config.yaml
n_head: 2
activation: "swiglu"
norm_eps: 1e-05
tie_embeddings: false
weight_decay: 0.053
lr_head: 0.00345
doc_mask: true
train_tokens: 210700000
Each number is 128 + 24 x the weight over its row's rms, rounded and kept within 0 to 255. Layers, rows and columns count from 0. Numbers have three digits each. The size before them is the row's rms in percent of the matrix's.

# down: layer 3 MLP down (transposed), 640x160, rms 0.128, rows 630-639, columns 80-159
# gate: layer 3 MLP gate, 640x160, rms 0.138, rows 631-639, columns 80-159
# up: layer 3 MLP up, 640x160, rms 0.136, rows 631-639, columns 80-159
down630 109:126101134118134128121106118115162135120093120103173077169111108149094156152084117139117068102080162109151149113150127171124143097140118146120132117096092125118110118140095108133127119141133117071137152137106158096142104111086083102185137122
gate631 087:171096114133133156082110153119125121113108118103110126121104138132153117155115099113139100163107130122156153158083148124146146169084108169106138126109124146111156107105123132161125161137126147114145097130093187117089091111101127134101124062
up631 088:165063102120135159096109186084122098118121062119131148150121177171161144132118111097163127128132138103127137127130111136145126126097095134110150136122139145130150083119150108154115129130140122123110084151104132131102099103085123128139120062
down631 095:173111129141163170155141140099110173117152126174100118136129116140132139145092124099102128146131161085117165122103115135114104172122100139119113144128114123110141149093139142083130139130193116117134145128107150102137136086118146126118156110
gate632 095:116146160135116121122114152125103143169106117128140123126108091071154115127131103179112169118193117112107142177111142125131091147126076125128142137149149145136131123113134135163148116139119126137115185115109099141123133148154161126109099110
up632 093:134094146119180117149150139144112124120093142129140103161122187147124138147129111140141092125084141121121184127110143144138154100156135122089108097148103093115152134104149142136119081120168123153101127132112143112162122125147137127136126148
down632 096:131140061126148148093135118099067086116111112150116113140138132132109140107152139128129141135069146126155163148162108111149105154161120150150123113111140121131108135142121129176099115070082110135118160096116203143162116112187106158136104118
gate633 102:086074131068129120111131135125108116143115124135105142098103165137162127167140094082136147133115129122129143127115145134128109142106108096111164151126107134126118071152175105173142100121125151153134176119123141104135104138146163139129100080
up633 099:126129128148177106105142085105134100154101112114124148148118156133121120129123125115158161109173141118130154109140164126103104125163148094131077118128165118129093116114087126118183144118130133173110129135112143124162092132108136100136160128
down633 104:089131123113143124138126162123109092161181119121154124119111133100170145148132100135129156121142109132136141104146137123138106146152181078138157144114137130105143095134141116162125105105125154179118153144137149154140132132093166116131109115
gate634 097:121148133137091103128101123140063110095142131125137132121147154123142149122154107124105121097099107141149126123119078126112114157124124078130172130124128170126144091130111133169096080134140121153156126132140115123127159108110114094137122146
up634 098:160100144110118121155174147129168133119145142157148126115123114088126171149082111079137121125212174141140125112134127122107124166134141114131113106114116091157108120114120119094150160120109163147146107141144107134125121085141151120079178104
down634 102:118157089140148122108080084113129112107127164110110148122127141130139085130143152158115070096101116095112127117089121158211122143134124184133160114128139134149132103127105160160073150121144121128133082126121132152162129119116121150096110107
gate635 111:136148142140128138116157105115104143164129094140116139140091143115127106125155140099129148142148159143139106122115163142133133089169122114166149153154129165147121128153145150131131091093137123108108107120126128106121087109108080123136116110
up635 112:114072123129129150129099137163162101116143182120161141160143115123105152142132142140171100096126090097103142105137098096122120167100112130104091117134142100115115130099128126128134135140131164151150167109114114181113188120127162156092093129
down635 108:129141129126074121104125169123104152141121132116124137170156136109120134160096142144129128092135146121142075127123121086157156129144120107130110085114127118105116129142105106145157151167112178126147141157121128152139147121137118163104096085
gate636 097:123145124126135100160152125122149114107137097098130137138090147109100136150145120110152142109150123151105109158042097156162109100108154132178143157119140148166120169107107150120102134142109124117100132092101127115147123149148100126161162098
up636 096:155114097089148147112127138143081134166119153081152133147121094165147120136100150131133141159075104096116117097123148115119160149158162148122156133137119089145106152122151149080183125139145109169156127131142112119116103102140149105116101150
down636 097:160149143120144124143182155166125124124129124113128112101161159123147118089093150163116099136154102111111107149131080134170134136088138129149110118139125143096108175139130146157098134105127165134142139162140151100111098147117138103131076123
gate637 097:145169075125161140142139192126117124135172098135127083138188157168126117112127126122125116107141146083115160154144128167162136108142157107114138108142145082175130096134116150103122162120139110148151137075114140113099153133154130146166138113
up637 097:086112147117091150140092110096153148123109163110134154141088144121108105147131107107110136124130091161160092145130178103091103136113122147109130132163118131130130157124129097165159127097142133071123126159164127122160117138078149071113111129
down637 094:174120106160127174148153112146098124174136163127128084130116157138162106143171108115138100143133107108083128116130161093081124065109117086122093162104139095164122111154117154120120122126151097127107143143127133152136115127113194115083151146
gate638 107:129155102114111125145146105095160128096114122102133098157135151136125142143131100125105120131139117168122163089149132100146146114122135166113090113092165126178165132108085131091131135118143144119130111172157118104135101092139143128080103107
up638 102:129111145156145147117105129154099142142120122143104149095157096105096106139148176136155137109107132106140066123094136088110114113126124086124156132142123119132112132179144130168135114136136087146124167097104126163105153151132105150150130148
down638 098:110105142118109099109156138134112145108166108136092115135150089111146130118141083140147087099126136116150128104105142154111122140166122159143141120111131125129130123140087128114103109166111090124136152154125107137149151120152115078168134143
gate639 109:171138144138130138124085139116133157142160129064113119129130151170143158154139123103133145166127153099174134136182140150166154161149148114136123094151113116144121094112129115085119150149168125138148121159098153117136133108116123146110103141
up639 103:114117104115139107125132114146127107148123161180158138147123087116118128098116136138135111117150134142117118105073140086123138079129093096130141155103150151119102124130127101139120112123067129110113122096113060108129156131117131148123127145
down639 103:107135139127107169136151134121113132131170133147105082106125109096122133171086120098146091166136138131123147118118136108091133093142136155135120157145120156111105166149137117153126136078143097144171123135153119159164164142151139128187146113